config = dict(
    num_hidden_layers=10,
    hidden_size=224,
    num_attention_heads=4,
    num_key_value_heads=4,
    head_dim=64,
    intermediate_size=896,
    vocab_size=4096,
    hidden_act='tanh_gelu',
    norm='layernorm',
    norm_place='pre',
    norm_eps=1e-06,
    positions='learned',
    qk_norm=True,
    attn_scale=0.125,
    bias='all',
    tie_word_embeddings=True,
    parallel_block=False,
    init='normal',
    init_std_qkv=0.0269,
    init_std_o=0.00602,
    init_std_up=0.0269,
    init_std_down=0.00602,
    optimizer='muon',
    learning_rate=0.00373,
    lr_mult_down=3.0,
    beta1=0.95,
    lr_head=0.00744,
    warmup_steps=24,
    schedule='cos',
    final_lr_fraction=0.03,
    batch_tokens=131072,
    max_seq_len=128,
    doc_mask=True,
    train_tokens=396500000,
    max_steps=3026,
    dataset='wikipedia_en',
)
Each number is 500 + 25 x the weight over its row's rms, rounded and kept within 0 to 999. Layers, rows and columns count from 0. Numbers have three digits each. The size before them is the row's rms in percent of the matrix's.

# layer 7 attention key, 256x224, rms 0.119, rows 123-180, columns 112-167
093:494553498465512479482444449486485502482539521484515467503494483512465477481562489475493497503521461496504498494522523479506489516526578490488510486530523480493491492516
089:528517510522449574522508455537565452469498474481475459470492474495470519521496475480530473496538468490508524452464477538504512505491458540506532496488489499513542531542
091:502540559529483525524515530499468510478491495474486505487503505517494507506488440549521479483494512489454513528514517511451494531491501534500530481545503530481516505470
093:504508515547485459538532518470509494459502475535506540516521500440530541524500483544498430467477481484526520460496495489528496523498505492515470511521561531493526525485
100:473493502477494482483481534499485525499470507470530488520528503482485471485460483474503547498503469436505471510496490543523496494482490510536519496437510475515546524544
110:509495531519486495511497501432502513484503519551528509500494490470494515481492470524494536526467508515475528481496469509537522521472484502527469529497504488483508535478
103:498484495506471478519497490533528469516468520468569481495461523515491494496502516491520541502501477484487500505510481482504574521496521524523536501491486449528475506486
107:536485533446501446435477482490516504477499467535516488498507473498437457494489517496483490514510557485505500502494495532479514506550484520441502480489523512541493497507
101:475463509533520528469508504491550470465540501515460496456539468515482516464485465493502491530527509521484486476497497482518482544494498456515495471525533504521464505517
111:490500486510553544506499449484496496491493483543512472489478509480486479506542522482483543492523503532510492542510504493511450452528464461478463503499498500482525513502
106:503488466495518487522509506521468471499517524492527517498467494473543489526474507547505498506492466479549529479484497493472489487495523501491544492525522542499477485496
105:502520497471483468517531508498477505440529505473502500497497471495535452512505491492500508499513478484496454548470469516524529443501499479510526466503447514517518512544
107:492492518471511531502503507513498504514473472514501491503508535510495463525517433458539507567523511513489524528560530470517490515473491491544492523477478490486492541494
105:511457518500542512506463537489471508493499484502495523524461524488486485488504518522536541498508480557457462516537459526470497515529478481485487497464490470536482522510
104:533494495433531517548524528564501507493500516522514495498533513460507518493517513506510484571537483519471529493510450494517502484561460474480549539509500495474489513483
102:511498476497521477469517489481483473498494505479451491521516463475507522493497517493474515491523521508499487523531498559518517484530530500523491546498475508503485487524
106:507505491485488466479494505541484541469535501498502525536479506494506504458520473502495529445486446488529503477508477516525486558486475535516478471478509552511483517485
104:497488471488558485549479508542445522525532503493518509548503488533493507486527495532486501478488529518512523547482502535484531515484500496474496474478504497496468473480
103:492479538499451497499469504484469474529466512462460510519515507471515494528517449538518484500487506506508472480529484511505490488499475490453464510545525499491482496451
107:544538449523533500566506507483466528454493517449508494526476473532526491531502486511464511543512509489492490522488481475507465538527551480495520502520524470507511513525
105:550515439533476495487517515534530484487512532496482539503457540503466465479505530500521461470492505447499532496505494478513493488508515492484509508457492496508484454536
104:472513494461508445546481486513482437495516495512492518509485496495498495529506483495548466503497522507461476511481443529479507501474531473510490535427502514508527495496
096:487500481555473536492484489487480471507493530441501487505544488498469544508473490498492522482459477492510522467529528508508498494535531463455518543499515524430483470471
100:465496445478539447524464491501484487484499565487520534553507470493519493535500497498486462454490488545526460471488490487515502477500515503524523549513499520546474510514
103:479460510493479503475514515482444495502542490510468462505484521512512521422532541513476487466547534515508502486561501480542489520556502435491490481508474496493527524510
110:498510504473514483534546434502493499506494505518497497514515490511516511492519472519469486474522518503505471459496508524539475515501481486494493475481464498473513487456
107:491477519503533469456489551496487493524502542488490525483483472490488478519506515539503531520496474463499551512490535443499472540471517499486533479517501521505475517486
095:503527510521523488452504468485499521505445505491506497480504492510529506473452514499495460488483540533504522528525543498539541486507480486510529485509552490457523482550
104:510521480509500456458467513525501524500470501528466540464537487453503481509537526485486474504516491504506479509485478568482498485479522471512452503542498518496510462510
108:515518493498488489509534509474500530484514506486505481479529510494457484479503528508523512508538509509505514463487536502522520473467502544500462551516526469501493473442
105:489530493474468498502503429471488521527514477470530488501511492473507521500517555493498512490508503474494536518502538457499540507464501490541513479522505516535513476521
107:517478502516506515505514489546564494491488502477504541429468480417530520497462516527482474537501490547490482485501539516440497509492479485490509438497517509473481515516
107:487477478519510513497531501527485504468463515505498487499461463497512477464468499516510479510507449493514507609523516508496498469508521563514481483472474521491499518501
107:524537560528475493512508491530529471540488505526470526497489535500510522509471492504543498482484479496474518506513485467496485452502487478494488489536490492497475497490
110:511460490493511530536529539510510517488512502507451503558488534521514482459477529432482474475505509453462486527491520499524469455498514515515498500435481489466536454551
103:542472525500479486470586519538495529487493507448501489498513524510512489519507447525476487447521487510485518473493532541517530442490491467485523486522537450504455509540
095:506519485502438527563558460476454529491535481525447520530470531480508488499495443540514494507503508515486510520499503506534519539496441511476488524537571513488509510525
104:509492533502543496544469506546517478530503472449542487518446478488511459552475564503482490432517501500493507491474512488529472498525499501535468499494514492468524515510
104:480557482472526510510503507497512473523463460471453524499543499501465506483506473482520459470551477441489499514520522533485486510499491420462481496508512540491503478498
105:468510497495493503479520472488493486478515497491506511513535482493536521500504540510431455470450496497533479476478522530462523512491532507548491505506492474480528516492
114:506479508551513505484506517510507496480495497467518469499523530498502490489486510534532471472512468491486504521508491505520481499509482504519507458499539516493537564486
107:510520519486487510507502535480483477510531477517506504529467526475479473513477524437531513487495522471490487505502517487490472488508466440512466505462563507486509527513
114:489488568509483509465488504472504467500540508469477469437540518545510478490454536534490457500516457543505476531463516492500482472472528505484501497517477501508480482518
106:493509459507532486487514479481511505518526511517514507472505525479466508454457483469466466495495504497530494496543535480505520517504533478492522465518457470517508495488
105:482511561514482490417508490508525507486504502505459484533505506476490542483481481503480506455518515521482484543484498494484479495522434492496485513513540511562533479545
099:548490497484547507481502481503500439532489475518519462517470545507490483540520455516494483467515476511481520513493478477519489463455538523473551531583493493545501511507
105:431451498474502464503501499508532483536488501503499514464511496526507469518500547464532504507505508452493463512559497535466504518489474522496498499513499522472467493480
099:498503504519522467478480490495499488482494472492491451455526451512501516556498516476528481554459506487539508507481512442490526469500462532485515536528471490505495442507
102:493495488498502503493471516509508484476494508523462461478526493504493469498492489520498463507482501450501478516462464524532508489483516490511512490502551519534501526459
105:543461540492479470477497513520484507486526503507524515504487467542510486531533529494519522452489516538515474481463527532514484537513487484454493486524502515490483457504
107:494465499511502519481505465530485497495461469480506541507504480521449500514516501513502475523500470546502515509527526519506525502503503460485506512473521465550515565491
102:497539516480500487517519494478456488562527511488495494527471509508491521471513504511472544514547482485518490467503480555510527499454536435504482513494519528487522501479
100:493518504470469521503543482555490482493502488494454553509482562520464503520545515490486488497488515512492545485510488493482505502497511554500500486502491502494497548515
111:490515482493516496496484462503516500469519495523537417501467457546502524509523496496468516540486556482509526527487528500475529510524486531532509489481485507468478475509
112:466493486477505512504509493480519513461451548468507477487470512521515491494509510495500465467542449495499526490543528458509523527476521522539488466535454542489514464549
104:523504487556489478502494493486482450542496485488478512480501546504484479510487512527527491497502484552504443483515475514514477521518515491504470504502495524460500511522
104:553491491480485507450494498493471512486526523499475471481520455477519484460511498485564519562513485533459508485475458485530515516509519532546511509470520497512493490569
103:465458523466518519473525443518486487503521475590509514534486492485524516507528459553474523513498501470513512482533508475504511551494501475526489512527481470446507480488
# layer 7 attention query, 256x224, rms 0.119, rows 124-181, columns 112-167
096:505502489552519512518491494528531502532533447537514485508473519491489501499514506515464520461499511512534539459534524517463483501528492496526543411528480513480485489521
110:511531497573487506511465482472420507496480484483494532533491499480485508505487526520463502518494514508530504511489495532504521459494503531515528443516522504498476492505
100:530520513478496550536487504513507482508528509490475550495455476548506520472461497504545504529480501497534527521521512492499439499470510491505497492509478510478470481517
099:478491496499533473532488488474513508498484502538484474509475476492542476507503469500505451515519497491499478504472464479548522494471509479499511514517502469530513554553
101:517460468487489511557492521510473491482522476500510485507502508486456469479479500482499467480472499562505489517540494518486514523495543499444482545521502509519508458438
102:459479474508554507527540519523501528508507519502539483460495527493506530501470464517496501521496459470490533475487501491518512489532512499478534526495500503492490474479
104:507453503490465418474476506514484513431510496518506506484504505519457517488518470537464523485527545505494475481518489527522516504478485500469498507519483437477498547501
100:540497489478503501495484502508491503506513494535500480509474521492538509483475503507453510477486506484457505495488574478523494486527521474537547480537457521501511513503
104:523525485543519496461504507535528492485459478499550486482467489499484482502558493501505482511526493498503505538502494491466492526467435460497473498536507508515482502505
107:471469464491496443537481507513510494502540574506552492507522504508532534495523469499477511493493498519508499487504479515492482475479497469506513497525498459500498492500
103:506552515473498468546557520455485470505520549494515540503524433477481488516521503485479500486504532466520455527502503472543493502476491523460517463499508510526489533491
102:553515498457502516528516513494522480515521513499494512518525509541501473515502534497543523532516459492522540521516522507491483503563525454542521490544461515496473529499
103:490465499505486524509463488526442516501533501514533503494498514502529485487502468513490520512456492531475537478537512502454550469499513521520516476512578492510470470491
101:480499535486501496478523505511490527524504513506541472480484475488498542492509501515515473538488544552502531472497486538510546498475498508490542530532516479523517527479
104:554495468472472492469524510492529499512493494462487491493524493499442548493488505490471482457519518521511470517512502500514525509530511534505496521523483487495518491499
110:506548514519462514507517512538486463543510501484464454486476474512458509473496460506504536477498483468488489465546521498505529498548489498454481526478512497518463480453
096:514539453467518525497544517540463556503518536486487461542493536507532512535504455494495523527519468481534517507496493503493466503548501487493493494518505507458529491455
102:514472516505492497549453456488443515493542496514494522534515521515497485503498496490507513494493534472527528512523531495472476524499471445470490517526496502440489556520
101:525503496441501562535496508484466504474534496479518485492515487507494494514536511490471473532524543493476504528513531490530497504472492504528526533491455460476528467505
098:491531499547526482532483466495513537466494518512516498498455538523507496477460499460535474509467491476490553521527488516546532523466509483481530500466491482458533484533
108:485521513447503482505495530505509449445562496508562470450506465521527481509479448482571481480493494523479537530496491504510515507528498492513475527497496520478509511528
105:478481504553492484542467431513466455453512491499514535505451547481517499476466490501475479552500531528476508485543511497457501473505522513527497472512488537417545470509
107:493529451459481490477529535504472482532496514454491476541540490517470546500541493482483483478534451467510486500531480475534506507486514510505481489501468481508473515497
100:522511487522509521499536518506530465516522502503466526572501509529462533513486497477499452483509467507518475473512498486481463507482530441489512492471494503509534469477
102:536496467472481517513499509561479484500514550500504480509490508485492502515526509533478494474516490528499486522490479493512444524522493496475511455525498481515496495520
105:483490506480519497491485482514472475489460497481488493495473545530556481526475461454472502501469463486499553468497480492489489508530544545537568507496502488510511507555
103:507543499490485505481546537516527490552461495474512497488485527470490520518491502499532453476533510486517478515543524490551516522539485466514506493458495511507522479495
107:506482497497487521521481492500472487508529486538524495518481488522474512472503509503519521519493487515524478489538490522551495468503506472517505471517486489510520505497
096:513517532552514495526534458514533471501518504492463484450497518482490456448520461542520506521522485515489517500521461536523496525461488526471500518519515496509496511481
102:493497530514518504546477488484487506492516474531460453548494516534480520527511466522505508512476543519470481479472490502480515489503504519486510501528488510478513524508
099:458524505471468490498478474541509534460463536459536495460482512489472467502468522497501467494513531499480525524512528487507500518471492472456520480508508531524465497472
102:513478491532533457507520502500479481457493535498477508494505488489517476470505490500486461521512458468500505513499489482486502521513479516503491491514502562492492511488
115:479543533546457488504494486512540508482487477523477522450509511513526537517507484476527476512497490488519493523513515464480472510489506476494486515509475507477520499495
096:492486460515503507510483535485544510481483548505471494560472528519542490450465505470498499465517451439511499507518477513551513509490499563512501483484497463503502472523
105:531498499450481507484512491500473512524461451494527500516520524506521515468517494477485462451519514526506502478478540521509484514509508503528541504504543505531481466538
101:478535531489522482511500495548496503468530519540475525474470537474514487488526445522527463502430525493462509498515487531500509476536487496518480514476487538455459504485
098:513497505530490494471491512505527493490506500505513541506491482490471493530519493439495494482495513513495508496516489495512508498553512480521454453538514497509470521535
102:501509550508491423524476487483514499504498490517496482517499487490497527502450450512517520481468514546478488488532496552457472548481537485484501527481537518498491535510
102:457487520471503489461515440491490504476483525477532482521546457483500503511508512504485451526550549458533473516527502533516500536466506507504516549535481489506508494493
107:525491516553518457506495488455493487472515512492532449499526516549506457502458461515485477527492470490489479507547516463519503504529503495516496527475518526490513521481
098:476512530528532486497503483456485510525513475499484529472454534476504480491487498470485484467446530523501531541540516460496537463532506494486501514554494504449476534513
108:528504493540433554483514483536491484477455529508485481498528492482528527498480494538514469486536467557509491508479478469486488524492524473481477532491514511521546481489
102:507518456511496495530480512472494457469485468523503470466497463502487558525475486501508491519513535457479515512475529522530531508467521499486512451509501467533511501498
103:497457481541497513491511523460506496485495486541503524489486501463542496476484514453480517550515498545461502509535525475512455502502471505506483520493552570548479524502
099:506510516516509507470490498508491489484451495495527483474500486455509541523490493494511563479522498467481521494500516529495483461500489506503505485517499518485482494503
105:426497456471533499511491444525490502483484524530550467498503479518475511490533529468534519515550500479489470480529513505455489528483527520514513470514483528480468517519
098:513518502531498460477497500553492506497510477454496452475488452487492472543503515490510449562505504508503482486463511498492531439489488513532508555557513486512491489550
098:498490521491503479499497494479493530504534504505469506508529554486530405465480483515480456489454456460504475478522518517488489491482546480534546524507532510484517523459
105:519494464462529455510526508532482456506494520516496480541509483490502459504532477506492500489520548533552517488487487516506453513492528478489515494509478511534490484502
100:514473540443537539465505474507466435507462471516453526501483479501485505508547492524515519473500474517485500497446510534523517508516482476525477501510480479501498489499
099:485520487447486523504467414504475450519497467491526484512546515494529533560543499476512555471494510517512469473475511522553493499485509503504494535525498474517520454510
104:521537489492470497505475492518532501496486502476500478521542532452473480509527470499458499508516490508458511487460511511465552444499458470507477528476519518493523517455
099:459506511526508515482510485538526454453472470466455435496495497477496498490475510501501500504516533492529493527499495472489527489509506531506470470490464535504432490503
104:466477499501506502492557493525550485487463496495504512482470510522527513485495521538507481517506507520463501506495493488469522496533483518537531449528468481481525529535
103:511520504503490482506492489456507468524454543500494534507539527527505473529486494528554521518539501495496529513506506508537480502491464483507472528454496452518506500464
099:516485524474580469459521477462504502446500492537513494475508476491518534501472480515502447470494471520512535488461482477501536523484513520496490512490509473483471480530
096:519492512478480497523527478517477518496487475536555503535439443487508510505538538505509532498491470532550495526483492495487517499496501485484493495460499471491464545522
098:504488524450506491508510484494506521484512485493519513492549480462485459503520488497499513524497513528490537496463531458510461485524494502504516492525487525494554524455
# layer 7 attention value, 256x224, rms 0.146, rows 64-127, columns 112-167
104:487518492458468518500588506538498457521550510474483505535519528512512538530472516470462494524448485524485499490503509482484508480499499495507514487525455484500497527487
100:521485509493520518518522527501469540482545503477468496534497487514465484476499467538550529543522491525560509508491508488499522530474535519508456507491498503506472526555
105:519477468524481447514514470486541528493492518519502538482521503520452469470472485479467542503541522555546539473516477520525516517494506511519510492471506511489467461501
101:469528530487465514540467453449472502560514501497512497502487529479540500527502506477483457488490478506515518478482491480506469509522486466473547486560526462494500514496
095:470497502449518515534516533491529468522503536506500476494488505482537555507531474537549484519503474503511513508494512511532482518535510476494502495544514524538495509463
107:569541495530510468516518517523499494528503527516492523506492489493534488536500484476504527520541523565534483493548502498495497487466540505485486502499502503492491542482
113:503466459494490524513495464469472459502480507498492481489456562519503571526491506487503489522533489466455517498550497483519509486475517444519497483505521497494498461485
093:540522479445501525558484495510484517512483510495522476514534513514507453502473530468516496497496484514492483506510464493524526510495505521461482489520507518504484517523
104:498513517533550508508531451500502476526500546496471473484491507494493520503488472488503530495429560493537559529506488497473507540483499461487540462540528472452487492543
106:491477503493524555525504505545487463500475530508538535479484524490519476473525545510503464530429465527501479477482541497506486516503473506459447523509518490494529497511
102:531496473536485486515541497537514457509520479484494502465463491557533497532544518490463491525481458535460528516488548479485504480503486490527515492487504502509471491480
102:460530500497498526509521482544489537512450468515505508512489506493515532487530489535483476501464447489478479506533515461504563501497495515505545516516497463516478517476
096:462455481496490509528474517460510523499540515478500484518492514505469452500527495521449482441523529516516565493462484524516482444505509505492500469572520502491468523468
101:562527497484470487533506485535515551463536524489483467488499513536520519466481543463536528497460524486518532534449511474454522492497512458444516564520511478491521521483
106:537450477533504494534506493491491477504537499541526499504446516492485497471477515510467503526526509544520464542494503437520522494455487478534528507507517495476513466488
106:501492480466554485506478499505532497554539522492532519466490499524486518504525472456506488559480481485455451522502504499525511502475471514508479470510506452472495497497
106:542504487465455555480501493484509495522472471494518501534516444509513521546513456492514482479487450524490524461462514477500468488516502480495519483502525473485523500548
101:487506556446585511487506485491495521514511491467502532521461492502482457519503524507452476505452527520503470491488513489504449498517450449504515491456488512484517526483
112:504525518518480513470522517469518498496443519518494480557499502513497521473512496494481505507488553501530477449495532515520505503486521499505433511488473503513468527505
105:512485471500498512470485519518561501548495484523483468540486448479535508451477547529512516493473524469475469484519489497504497531521523508457523510487503512538548457513
098:512488483495488469499536501512572475477473515482505504497504498490455486495506523521497507491519478498555488488474501496526470524469498517501508525555462533504517485469
099:502507523503492498518523489554497483505498524497467505501535535452479527509503528491544489499500472458525452530524456525484478479515481517537490508490522524550459533466
115:511524509507519542459485441454521481507525500493471492504491515504508485514489503489462502532526490474542516463543498535521530491487478525509507457490504454505502511484
097:495509491521489489504468492509514484500494507429501480501503496476460490482475538476502475505538444510504525510522487491455482516495492491495464496493511526530513466503
102:507514455471468512480526502497504508468468516546507508475516518532508501470462489484451482526492494524493502508491451509483499513494533501500496499504550498494535538486
108:497485495532496489513525531513481478519484490477482513554520518456500553503491511439502508490514503496553509530481533529549528510463476537474530459459498488517441489481
103:474495534536520513500487508530506473491513464476494475531465504512505528501482505504494522488515528537545507512481518489486485518513500507490495480500485514504489496531
105:515459518504471498491501518539545511559522554483505499516519475468493508501466488532538530472518449500517486521542477529438476491534514520480511493489499512467512515519
102:501520491513534518487483529497467475510521505494484456471521562488516522518510496526490522532476549526485472526514486486544497509485489535480514507496505521483483496503
095:466496514546512472463524485479462526522507512491470509509483493507507487464492542439512502499487496527485508493475508483511535499489461500504537458453480487489511490490
103:502487493509521437516515523558505512470528483400504478490492517514445507517525495494515496472528480462478533484490478505506506494489503499524512482522463510501519502524
106:524472511493530552465481488540505497478528490490544470503499453589503503470478476503483494464425518481526521500525511503519469497488508499459514499484491473526503463477
100:523473496493524471479497529481507455532493518516531512481475525485492508470527497493523485469546498503485488518480491508495479457478465520523527522481468520547496503491
098:476459501534460494457485532531504463523514497488477470522491530529471548564454488502497491474489505511461486521546461507491493492469475485482459508490500488496526491476
098:529511496486527496513504539485525510511491488506453528468532513518520483474484509545472502470482513545465555543540497488490488502511467486493492428541489469539489500496
102:478514498552451500521528532510494512502487476452478521506495499541477497541524486523507505481532501511518492491506472465572518533489497508481464500446492489498503507547
104:508489479498533515519468516536500516463451508545489493490539478503515476485548561528527534502516508494493492486523508525450502484524494465479512516530504550517504497500
104:527533513525528491492505542471502498506498514519558525536453502453476534525475481488464504509473472493460511512483518520505465491511503490501496468520525516507468502502
096:495486517522446463473534456474491489502526512495484470472509514525506489464515461463533501512486532502492530543511499520503453496494498482496543501512533476516507483427
102:496505533522520495508503471514480484529441513509542502492527487441525520561512471473472450477523453505515507502538531486486498508478474523498467494450513494470487519485
106:516460529536502511503498465485485508531519522533498470453498453485446463531534477492505499466527522491483523552496477485506518500474540536519551497501529510501459466476
109:474528521519493520470518485484506495505487477492552501517460444558483499447482510529516510513522474472515530510482429512475528503500457470468489494449487537494522539500
098:499508454491501486501505481471529459502491481482504542445510496467499464437532522474519482487514496529525454540464486498469478548488512490510492507540559491490499509522
105:469536543506486486475483476491513514504532533502538504474501497497543458523497507467542494498483506522488535488520505507462508507478486510530474481519526471496485544538
099:520499537490523506463512522496483469506505502496498489490522448477470477478525475490498566518512488479511495545512525537544507522488487465498501467534516513508497499475
102:464513498539475490521493501536519478479504527498522477469547458502472492543498490500511581506462496476462490517479509492480530509486478497489491476495478590512474468481
103:510494457514494507487511545503538542477509499479484524515494504517442488526530500451500539500500488489484486476494509463513479531497524508431530504511506525473532514470
105:453516513496528506508478472513496489517514546534487454503465525483501485511506484464444511505476539486498448463495487506528497501466532535490492453455486516523517522477
105:496517466486523501513469480469517522479467503483438496500518494455493477489481487560513515496486510483498525484484526480492444483498466510486512482437477494518525494498
105:506553492533482502470517487497477480489517502530509492509497510516529477512466567490501457553472504533518460519509508552524529486548511464516518492548489514533498527541
107:479478482522523519456487500480493504518471470519476500483502516478480488507469506488472484524486528531495473497505526455503518493492503497523503475478503476547505541471
104:494517483507489530505476533504507469495478498467471464505467504517522498537504504494499500512504500481507503515499477457488480526507528480500466507508514507493507492464
105:519512506506474537526534499470463503521465468507500497491455490492506505500512497487475513514506502429476519493573509534524510489448468501512510528513497488502527544498
098:529518475466483498508461550506493508540552525507489462540502454515543512529508488503517489532517479527486527493463493463513484554508477535489496465511479510453462489498
103:536511541473510511488485488494516495483513552476474489473503480479523534494510504514462474467536517504519488547521523497514479456500500556470541550474512484421528507534
098:459513555490492510449453503497486479483494473511520544526463515471507591485419491502533542457524470477502515496476470449513491523522515519532511502487530509526492469458
102:558456533521520525490481477565507539490545461540562472468529494460502472478458518485486510492507495548514489518498453515510493461540516477492491516472482522469511482504
100:457532506518488487522520545482519477492490539522501528486496539495486500504519504466515482517506462504465471511490476525463532450502483487502532476497506486527519470494
108:499514511460515467479522541511509460533497464519491508481500505479499525479475498485502514548558492505486510517506474512527539537513481498502466495475517521530507456467
114:523484477469501495517492470487499547546460537527507458473479512493506496520475500462517508574462462482495521495497498564513505516544540462460484506544516514533474509474
099:523512513487494498511487502519510562524509510516494484492462535519508466496553517521507463530496526518453508517469474511499508492482462487504481542479455491487478460470
097:522512474531529529511457509522510518474497527522483532518487542497482500451486477527506498500497510469480507471464498558493506503484481478480509504462489466502521456523
101:462501534501512484460523524517483498510499499531490509530478491512524523527456477542508510514553485496489513512535544494525495498485512481492456501448509524484531538495
104:528514496453510476520493499498509493552476477482476496514506527509533490495492473494475522540499465485526517460516479487429526513482491503534432468512507494484517471509
# layer 7 attention output (transposed), 256x224, rms 0.125, rows 64-127, columns 112-167
106:531467497500520503475536448478495504517501505545499471524478488497493516517531525487479499470529526521526487519499553507471493481510524481473473488511513514481481519485
101:469534488490505522499529505468469455497461480493497501480521496499470510498492484485518534543485510503510495517488511481476486515513471474493472513514498527502509522477
105:488496492517538471513478478527494499469506462507532443467536460505508484504538510523507477488544503504465499506502476525551474501522529489453521475498458490494499485540
102:497461482472501538474529509488530496525485506489538568508477473515535492496520508478513512511519496494502506501507525488537508472455501509520503499522522470474482485535
097:527490445495493506499466490503476493543492533490504482517539504503540522531524480476524519476478524504515502481523533495473476539515483489527504539507518484464502484517
105:487523503523492476462524511512464480515487484488466473532534504531511519509514457514510459490511512543490499469464557550534479511480490466531500441529471521511516498519
113:511529495516538515456479474520552525510447483503564507503484486470541517492506517508486508507520464480503501469476533500540509508487487518530524520494474509522515500494
093:486502477567471489497476463472475496537516530488498498488505526537441475554468519497473521515479487500494513498482520458525472465501553469456509487524495468516521513508
103:510503476518520520443505465520486518544540518519517502507507526457462511548529528506473503467529504492525535512468486555511512472496517511519475486490467482500521513484
108:507494477468579522453475510471557475491495528471554580508484505476518504473508502501478534517474523489525513503528516466480513501464510518529501491516523519524509499547
101:509539478456511496528487481508508524493462531487539495527493477493555552472484476532461497515520508483503537509490479466524444528535477553475529479504508474512490498533
101:455471452529476527524529550492528508489502493495515520480500478498501513513483529473506504498489481480472493509498495470453485541551465503478462503525519504497505512486
093:474495451490450506515513495486492530483508533495514486489514532463474513510551481472476517523505458480484516488516511482483505521480557534499482473518472507521491524480
105:478518509510436532476510514554513509520462514506506521531503526541464534473519495482490518467497506482438500497529475466514461500500508461492508481493522455509480489510
099:499494503503496499519531500496471522453470508485520507518533514447482476521481526489475519531473502497513524536495496495464505504515469526455502517483486513433540538523
115:480497485485467518488482526499526478447569512484494527547441486457523543521541502491476499517483513523517542474526515508535503524505520475474525492506546499481523492501
106:465473490481510494487534551517509500506509514483472528533481499527554504488475498475489490499464477505492490484476511507498528498540487503523502550508473501501494522523
102:506512517469472476530511552499515486496552502506512477472514527472473482530474475523470476484521510503515497532498509458511518530499506488472478503516506514506497517541
114:507484535460533531483484489504516511531478506474446479489495485515499504520475522514487502517488552503543494473502500497498504477518502482523488514498533500497490486521
105:516466547522477537515462558551500515513505478491534469479534532491545524493479492501503493495456530488537482487453511473479539504501526489505507523492468487507467518532
099:448497512517503469521553519479454534531556468514482488487458479525530460511505538472525467483526533492486500563476509487539490462502517523531518544512494488534504470537
103:495540516536495480495496488502517514519509482552452456530497507488481467472467550521543494488497491541520489524513500486451471473504492494525485501482499526484453472472
111:511517456494443492509532495533500521519536483499506524510514444468493489485466519510509489523512507496506515487530478541502549471492466535476463477505538536514494513489
100:474457448479480505497498469487499495479511466505521482500457500490471532486470517494535537503491493503480519500521521520488469504532504477487517469442507500504485509483
103:520481540488527492484497532448490514496484483499502511496524528468520474528507488564496549498429469527470454557458477493500499459529457498544473526524477507498539514495
107:463484511510510494482532494536518491494528498499478467469539509454497492484520492521476450482550497460490440494458498514536475480548511484518492475493525499489515531514
103:497473546474517501458539516522473504512472511499473456520475490489479495526512543519471502520490515509494497478470493475500533508474535466526503468500514503500506477533
104:519460497524533468491491547476503488484471511503471504506535540487511504502483515538481510545507492525538521536500520521497498491483461478523523468437525501505486507519
104:496508493513503524534463458501541519483503507486512494542485476503499495532489486500503486538467494496438486480481505514516504524537536480498482497493539490493475503469
101:502498464527484535518476509498495508504527457523507521514504506480509487488472517519477503452508511521509507506521481491532567500443507505490532503551512488492527487466
103:505470509497498566444493502516476529529504507522462524549482431512445531503552465477508470550516475495451508501525494525502475502487496526504536489463515520535474487465
108:504506499427496523519488515486516530470494495490505507531475543466474483531464506518506483489512501488494460478530517507515518522534479531533504512509487483527498489490
100:515485501502564490477490508492469527461488482549476532484512528520506523546524490484516479490488499523485478545515431521453497453513499518495503508479501519473490511512
095:489460484503500494506517468494543508517545483546486504507530518520471513468483477464502522518487493470498523498469486464486491471481489505487476518474501544505457483470
100:525465501479494463544467493536522533510490478533459504543522518476508517469505505513488433511501454510509489471486478465485534522504455488503505509474510435574492527517
105:492497534476498513502493499570503492533483488488477490492482469521514469469506546512504524528529483507476524528497478462490548518512490473520465425505507513522504524531
101:515471519518490496544469523502493485493491542523503510507512534523524493555489508546514545498472529498507447506522476518489480497491510498484476525479487496522493498465
105:468504530469486453521509488465481502546546523537486506483496490473548515523549491464444524489445477501456511486470505440526541484487469513516515502495498527506525480479
099:515535481527543488480480510458506490496473466473524539482552546492479532508528533516546522464521439558491518473487500535531479488512522498514550502478489481495474474493
101:497494526496474530504511573487483457498540514524465544505507545513530489517498497499506491550503522488494486462504490468504506506499507485502475475522500501512511472483
109:475515466489464453506511523489483485482545488532510472457492544500442496489532537518475479493518513481493526476506502530515513495516478509484478510512483516530505548437
115:452499526457518472490483460537498476498453517491508457483462487503457506538445490539482520502548508478536480514519457525508541548518491503478518483496463477506508508533
100:511534490536508502490519548480515469527459494471543435534544537530536490519494498485455532501484522501481529538491453508493533486498527527485487450490446461486493484494
110:557486456498515560494520508517512473476493506478470490523469521505521510486511483535446537473504500491502548509491493485482511511516468463466518467557496433474504494495
097:472481537512489476494462513475547473503545513528500490515494491479538520502512512495530467485473508519521495458543500524530517500472519538482488493456479463501537479492
101:449492530531532467523502474442480503488474491487521456465466504468490514500519545562521551505504522525506481518510523484487532507524526505479518508516489502444515490510
102:491476495484518495526488507501546479475509466531509468476535503497541500516479524512453496481502476501509518566453543468481522516505455506496478483489494557517481522509
105:501495496453473495532507484517517478482494505514481531503486482487505500500491488502492487433542495487537464468482528530498450464482551508475480535535489486504492467466
108:453498454514465463554475519521458544523517486492487469497515496463465501475466498533444488498535488445502481534493521501516521493484522530511482465493459507517494459521
105:490468463486527512488534518500534505501475531465501472501460510501514537504489515492497458478443493498537467459500497511527488463483486483486518522501524484491522547496
109:556489520478472485485486529463508509439511542496499481500498487516484486489519490489508489484534548470498441520475535531472495486479508491481502575537484573484549503507
106:474483480457555472516481488520499466495447510519487493498499499488494519491504485485507544444543513460504498493505564522445496530511548517512491519496496473471451488502
104:468493442465483501501534471498521504528543499504478499503543528540486527520517504482518444498474517506510484497496499538517507489522530483513512538489473462513531517501
097:463513543511488494532481476513486485468494546502497518530466496479536474485530503492509521497513515504501461472496467494475521462498521461469509517503486517486521497488
101:488483472524505511516492491505526505510551494431476510493477535554485450484475467526512485511465508511533509468472495501501508485504473508415473470475521511524508505519
101:442483514532500455505501515504527503518488481489494512494510496501515510465514503441518501482461505486500566477532464488523547510442493466505546532518480487547478457534
100:521518521501466526508500511514464554475493504540476486505545538523495490487522516472465497455508463480482481454519493525498522481489452508463517492502496450541518517469
100:480502516453509526523540495513547491481503481485491504504523555494493545490499511495525470541481482461503499540506480453515486489501515531473523493496500504457510503521
109:491505462450514475568522516501524509511485472525478483527487510480479520525488521508553474519445477495525520531512501507507487467525516497483527546491446545507494516473
117:488491463504489509473478473497512496533496507523516489454539498535461497509513482516502546511520460496518496477516505527528507471479464510520522503502494449516484484495
101:478519477508543480498438481469485477502479524525473491550491504542504519510528521482513502503498496506482549541501496527514488511523471530473488520519516482507494477482
097:530504489496494456511510570528510471515495528496485499475514509466460508488519507496502453475517503462489514510538504490518464477505493467497520502471470438529484518523
106:500491506464528480495519473484504495519494455511483471540498473507465494521530476513544515513495508534511516506455474519513532472504506467502475539533472506508490476518
103:494499483524508525513477540505518490486478513523492513530516438526532500490460533499467491514510529461511433503521483468466525499487484511443535518499473508491526494494